python train.py --d_model=160 --vocab_size=8192 --activation="swiglu" --norm_place="pre" --positions="rope" --init="normal" --beta1=0.9 --schedule="wsd" --decay_fraction=1.0 --seq_len=2048 --steps=6779
Each number is 50 + 15 x the weight over its row's rms, rounded and kept within 0 to 99. Layers, rows and columns count from 0. The size before them is the row's rms in percent of the matrix's.

# k: layer 2 attention key, 64x160, rms 0.0451, rows 57-63, columns 80-159
# q: layer 2 attention query, 128x160, rms 0.0448, rows 58-63,122-127, columns 80-159
# v: layer 2 attention value, 64x160, rms 0.0448, rows 0-6, columns 80-159
# o: layer 2 attention output (transposed), 128x160, rms 0.0563, rows 0-6,64-70, columns 80-159
k57 098:37 71 32 52 20 35 58 42 60 25 43 50 47 54 55 63 67 41 36 36 41 52 51 19 34 70 60 43 65 51 41 78 50 65 25 48 52 37 53 52 60 26 30 26 58 77 52 48 44 47 69 50 62 63 37 69 45 59 56 75 64 39 52 59 51 60 41 49 48 40 37 38 52 65 44 38 56 41 61 65
q58 110:43 73 53 43 54 42 41 60 56 75 57 60 44 40 51 40 55 65 65 60 39 39 35 42 58 87 62 25 57 71 55 42 27 48 48 58 49 32 58 80 65 36 72 34 34 29 66 64 71 67 64 34 73 39 32 57 62 60 66 68 42 35 50 43 24 37 58 75 48 58 41 56 57 57 55 23 37 44 44 30
q122 103:41 49 51 42 69 55 19 70 50 52 46 32 46 61 47 56 56 54 59 70 35 45 55 23 34 63 52 55 61 57 44 38 39 47 32 43 54 53 71 70 26 17 66 30 28 55 28 62 40 53 41 74 57 60 40 41 46 69 98 52 25 22 70 31 61 61 55 48 28 62 43 43 44 36 21 54 51 66 40 62
k58 114:56 59 37 08 23 43 68 70 29 36 73 55 50 30 22 50 25 37 38 46 55 61 68 37 61 72 36 44 50 76 50 71 59 55 45 37 54 29 36 59 36 35 77 45 65 68 64 49 71 32 57 70 15 55 47 39 62 41 56 34 45 32 41 68 29 52 37 63 48 71 70 51 31 59 59 55 44 69 31 54
q59 087:39 38 55 39 45 56 51 46 68 35 67 31 36 77 60 53 45 45 49 70 46 27 37 55 65 35 62 34 49 79 48 35 63 51 45 59 39 40 60 73 43 36 71 15 75 53 68 35 74 54 52 73 49 45 36 52 71 73 56 89 78 72 45 65 28 22 58 60 61 20 52 66 65 81 33 50 36 56 18 42
q123 106:61 48 67 41 28 58 56 16 67 41 60 29 39 55 64 58 32 21 64 73 55 29 54 66 36 39 43 42 46 34 45 58 51 49 59 58 28 27 63 53 53 52 68 62 58 44 57 38 38 45 42 45 41 70 21 71 90 79 44 38 47 66 27 65 64 65 56 75 60 34 48 44 53 62 73 51 44 58 37 40
k59 108:64 50 28 67 47 40 39 42 80 34 34 64 54 67 49 59 68 25 90 64 51 50 71 40 47 36 48 49 57 60 28 61 25 52 51 55 77 79 45 59 67 72 53 63 31 36 34 58 47 59 82 49 46 21 53 40 54 28 58 56 39 65 65 55 42 33 24 48 51 66 65 48 69 40 47 22 96 46 70 40
q60 142:64 52 18 42 42 53 66 33 63 53 43 47 35 29 47 47 65 48 68 55 77 42 46 52 42 19 63 46 34 43 46 76 64 25 59 44 42 49 80 55 62 52 40 68 47 28 34 48 55 51 75 63 60 28 25 59 51 37 63 69 64 31 58 60 53 30 33 70 59 56 66 45 66 43 51 19 59 37 25 30
q124 134:65 37 21 62 54 57 44 30 90 68 44 46 52 32 48 59 58 59 68 63 66 52 69 45 56 49 48 48 47 62 39 56 35 50 41 24 70 77 54 76 65 33 39 54 70 48 41 34 70 35 65 32 53 58 33 28 61 35 31 38 61 33 42 45 43 26 14 67 62 54 60 47 47 55 62 11 44 34 40 18
k60 082:41 61 27 52 52 64 60 55 56 69 54 44 69 49 34 65 43 44 30 44 35 43 28 69 13 68 35 43 20 44 58 57 42 36 56 40 38 62 38 33 54 51 23 40 54 49 48 47 55 62 49 38 62 42 99 79 37 63 49 56 55 67 78 59 31 69 45 26 67 24 48 71 11 53 68 71 50 58 61 57
q61 102:50 40 30 50 48 79 51 63 68 64 71 37 63 33 74 57 62 75 30 49 39 48 46 58 43 48 55 35 52 57 56 34 53 41 55 55 57 05 45 44 44 30 82 62 52 51 57 49 60 57 21 47 49 26 50 71 52 51 54 88 56 32 53 53 40 64 14 53 51 52 53 63 04 68 58 54 74 32 68 54
q125 101:44 29 44 51 20 36 51 23 49 30 47 17 56 34 53 76 50 50 51 65 33 46 30 43 38 27 59 25 36 43 52 63 49 22 66 42 42 21 18 57 21 25 44 51 49 31 60 21 66 60 34 50 42 44 39 69 69 83 49 62 26 37 28 44 35 36 62 58 69 39 51 41 51 63 61 60 75 56 54 58
k61 112:24 87 55 65 36 19 50 51 63 29 28 78 37 48 60 50 58 46 45 66 28 25 56 41 55 66 55 60 57 56 45 55 40 62 24 41 66 71 49 46 24 42 49 27 63 40 40 46 75 70 43 75 31 28 53 39 40 39 42 54 38 41 56 57 05 64 45 60 45 70 63 38 44 43 54 45 39 61 55 63
q62 098:12 77 23 67 49 34 65 25 57 27 52 47 33 72 27 40 61 30 45 56 48 60 53 64 35 68 60 36 48 24 42 68 59 42 58 57 65 74 55 50 65 22 45 59 37 63 39 55 39 41 79 64 74 60 38 62 45 75 38 46 35 57 69 42 30 38 45 48 55 49 71 53 28 53 58 40 18 37 28 45
q126 104:31 72 32 64 51 43 49 50 46 45 63 55 45 36 27 37 49 73 38 55 77 47 57 57 41 72 41 59 21 57 56 45 61 59 42 72 57 46 74 66 64 32 37 53 32 48 37 45 29 35 59 11 73 77 65 51 79 66 70 22 47 73 93 34 41 68 32 30 35 51 47 42 29 50 28 58 42 64 55 49
k62 104:54 49 25 45 48 53 60 55 50 58 57 13 31 64 42 58 73 23 38 21 52 77 45 39 36 59 61 51 26 42 62 39 58 55 54 55 36 43 22 73 37 67 86 48 48 68 35 38 53 41 43 49 61 47 38 67 68 37 61 73 78 60 62 71 40 44 57 61 68 16 43 44 33 60 49 39 51 46 48 47
q63 096:75 48 65 52 62 53 61 35 42 72 61 15 55 69 25 39 45 87 21 31 29 50 42 71 60 30 55 20 19 51 69 55 38 57 51 67 61 33 45 39 53 45 59 66 54 60 49 45 39 41 35 60 39 56 60 67 71 47 44 30 66 51 62 58 72 72 44 13 65 62 88 42 42 70 39 47 48 69 94 61
q127 102:77 41 49 79 37 49 85 58 57 60 65 56 37 49 36 77 47 55 22 28 38 74 10 59 47 32 70 33 34 64 39 60 40 52 46 30 57 38 60 54 68 53 51 53 28 58 66 65 31 54 66 27 61 47 31 50 69 30 56 54 31 39 63 57 56 41 48 43 66 34 75 99 51 58 50 36 35 42 36 49
k63 107:34 31 59 60 37 29 32 20 32 65 72 48 58 62 64 58 33 54 45 48 34 38 81 65 39 61 36 52 58 55 58 49 40 42 27 55 50 72 34 71 58 55 65 53 49 24 48 33 48 72 40 22 49 51 47 63 44 56 34 67 46 73 29 62 27 30 60 52 49 39 73 22 46 46 52 70 46 40 44 35
v0 097:53 72 52 70 37 43 84 37 37 77 76 85 48 54 38 25 30 66 34 81 40 38 59 72 47 60 57 59 52 52 66 57 61 46 66 55 52 46 54 54 64 61 49 47 34 59 51 64 78 81 46 42 79 47 40 71 74 44 63 45 47 45 41 51 71 64 25 64 47 58 30 66 45 20 46 49 61 56 47 48
o0 097:62 54 80 48 62 36 55 05 24 59 54 83 20 33 40 50 53 71 71 42 65 46 44 74 56 59 68 31 63 57 36 47 75 56 35 41 48 13 34 40 80 41 46 43 45 47 36 66 46 62 24 69 60 53 59 48 62 52 41 55 45 66 51 62 47 31 58 29 37 52 53 33 31 18 71 65 81 39 68 35
o64 110:56 38 57 57 55 62 30 29 24 80 54 41 44 58 26 49 75 76 39 71 66 37 63 49 72 48 48 51 32 61 33 42 43 63 44 37 68 33 34 38 84 31 47 48 33 63 16 55 37 53 48 40 61 50 39 60 45 69 46 57 72 42 26 54 46 38 40 38 42 34 10 38 47 53 64 28 39 27 42 45
v1 107:56 15 39 56 29 47 33 40 42 60 68 26 36 52 75 81 64 67 41 43 46 93 60 44 63 46 56 63 58 42 47 59 42 43 50 58 45 46 64 61 61 57 48 58 36 38 37 53 40 47 61 43 63 51 55 51 50 26 26 66 37 76 24 24 68 45 43 57 47 61 54 35 57 55 56 52 29 42 22 30
o1 102:42 23 54 58 53 45 57 65 76 40 45 55 45 34 62 39 44 71 61 65 46 57 45 64 41 76 60 24 15 61 19 48 47 32 39 61 77 68 60 29 61 55 50 54 68 46 76 54 45 42 77 52 29 50 52 17 58 35 60 56 42 35 34 34 38 54 49 67 59 76 64 71 53 59 56 54 49 37 73 34
o65 112:40 50 56 42 44 23 38 51 61 43 67 49 38 62 68 63 40 66 60 29 41 52 35 44 59 66 46 28 36 44 41 38 38 27 29 58 38 59 62 51 26 50 41 45 50 53 67 26 68 36 56 65 45 62 41 30 49 40 50 55 33 02 38 34 27 74 56 52 68 83 56 63 41 29 36 50 56 48 40 37
v2 095:84 55 37 69 47 62 41 33 60 75 29 22 53 51 56 62 87 53 69 38 38 48 33 69 31 04 52 59 47 29 51 79 53 70 47 70 67 29 31 26 45 42 76 38 72 62 20 57 56 53 48 46 70 51 26 46 75 38 45 36 42 53 65 47 38 39 75 54 44 69 44 45 55 24 24 47 47 76 40 45
o2 096:67 68 24 37 77 39 55 48 33 18 55 21 81 40 26 47 37 63 31 49 47 43 68 59 47 56 50 57 62 52 34 52 46 30 72 52 55 60 50 69 78 45 73 47 47 58 64 54 67 33 20 32 27 71 43 75 51 43 36 61 45 71 58 50 60 75 21 64 48 85 60 49 38 34 64 23 56 69 27 41
o66 099:47 67 39 40 32 65 33 41 61 39 37 44 46 43 22 58 50 63 54 51 72 78 40 55 37 55 53 33 60 36 60 29 13 39 69 50 52 62 46 58 41 30 66 61 45 73 60 38 47 72 43 51 28 26 36 65 32 37 40 68 70 46 31 51 58 71 30 54 60 66 47 65 50 45 35 39 66 68 28 54
v3 103:56 58 54 48 18 47 54 50 44 38 51 52 27 50 61 47 57 19 63 77 54 14 43 17 49 64 77 47 61 40 45 52 57 51 48 78 50 53 59 57 55 63 59 23 23 49 49 56 55 22 64 59 43 57 60 52 93 62 77 45 66 27 43 80 68 66 40 34 38 38 39 62 46 61 27 58 32 60 74 50
o3 096:47 51 40 54 60 50 42 42 38 58 60 37 66 53 52 25 80 47 22 55 42 37 56 38 55 29 58 37 40 41 53 70 45 57 30 70 35 24 72 73 41 33 47 57 62 80 40 58 72 36 74 66 57 53 38 42 42 81 47 15 47 34 58 66 53 51 30 40 25 53 30 21 62 40 14 77 78 74 63 54
o67 101:41 20 48 72 58 47 24 66 39 42 88 37 55 44 74 53 47 56 51 83 47 29 42 46 39 48 39 60 76 43 60 38 24 21 40 30 51 48 47 52 56 31 58 42 29 57 39 64 63 48 68 40 64 37 49 33 52 47 30 41 38 47 52 49 37 91 29 55 45 36 34 14 67 44 46 61 67 32 55 49
v4 098:53 61 57 59 41 43 39 64 58 31 68 46 49 59 39 50 24 51 48 53 37 35 29 58 59 50 41 45 54 53 86 54 44 63 59 37 64 50 47 51 49 60 59 64 46 68 51 69 51 30 39 61 49 54 55 41 72 59 48 52 48 53 46 56 71 78 35 23 55 83 57 23 42 75 54 14 56 56 51 62
o4 097:30 43 62 60 39 55 53 24 43 73 58 45 20 37 50 88 41 58 77 59 64 67 56 56 58 66 36 50 58 32 57 45 59 77 39 47 57 35 39 65 37 38 27 60 55 38 29 64 75 65 60 67 57 54 11 60 39 55 64 37 59 50 83 31 40 48 32 39 34 41 27 33 58 72 65 41 46 34 37 77
o68 098:51 34 35 64 66 59 67 41 77 69 37 48 43 53 23 80 42 65 64 42 37 42 76 66 53 45 52 66 63 28 51 46 80 43 46 40 47 46 37 59 23 43 62 32 66 33 42 53 22 56 46 38 36 36 51 20 69 33 54 56 49 52 43 47 40 72 42 37 59 35 64 59 81 86 35 36 22 50 35 60
v5 105:56 58 27 34 27 79 48 33 58 21 36 43 50 40 63 62 62 58 59 80 52 29 47 61 42 70 45 63 44 41 42 45 38 38 41 53 20 46 56 51 59 91 28 46 62 43 45 51 57 31 53 62 26 56 40 53 35 65 66 09 34 40 74 52 28 37 99 58 45 52 47 48 57 38 24 36 36 37 61 58
o5 110:43 39 35 36 57 53 38 65 37 87 57 42 61 27 30 00 50 39 48 63 60 68 60 45 48 63 45 61 75 19 53 50 56 73 45 52 35 47 78 59 56 66 23 53 72 61 42 51 33 28 50 42 61 47 58 59 21 84 41 63 51 39 66 73 63 82 50 69 85 51 58 58 31 73 44 38 51 53 64 55
o69 097:60 64 38 75 35 57 38 51 49 69 42 62 47 14 13 18 61 44 55 39 41 24 68 31 44 56 38 70 69 65 59 39 25 39 32 56 32 65 42 56 48 55 40 48 51 62 45 52 56 46 56 40 43 50 54 86 39 65 39 26 59 11 49 43 54 62 55 61 49 55 62 50 34 56 21 54 48 37 34 41
v6 103:78 33 44 60 46 47 35 43 38 46 53 55 16 48 42 53 48 39 45 48 45 50 60 31 57 53 63 54 77 74 81 61 66 44 63 80 70 42 54 73 61 42 47 49 43 68 38 80 60 18 56 60 73 68 55 50 53 43 33 46 45 27 68 50 43 37 47 46 46 44 36 51 34 51 44 41 62 46 48 33
o6 103:35 34 44 31 49 49 63 61 63 81 58 15 53 47 23 20 25 62 20 31 29 49 60 61 30 46 55 38 35 25 25 50 44 17 61 33 68 20 45 30 58 85 61 38 65 42 60 51 56 59 43 44 53 63 43 70 52 43 50 38 36 39 87 42 47 38 14 25 53 53 57 55 35 37 48 45 60 49 39 58
o70 089:52 30 42 65 66 52 40 67 53 67 63 14 38 34 47 50 42 39 38 55 24 43 58 36 24 64 40 59 64 59 48 42 32 48 29 32 32 46 63 56 76 59 15 52 47 40 16 21 75 45 53 69 38 08 34 60 76 65 57 37 64 45 44 61 67 46 56 40 48 53 28 62 54 53 41 67 50 27 55 62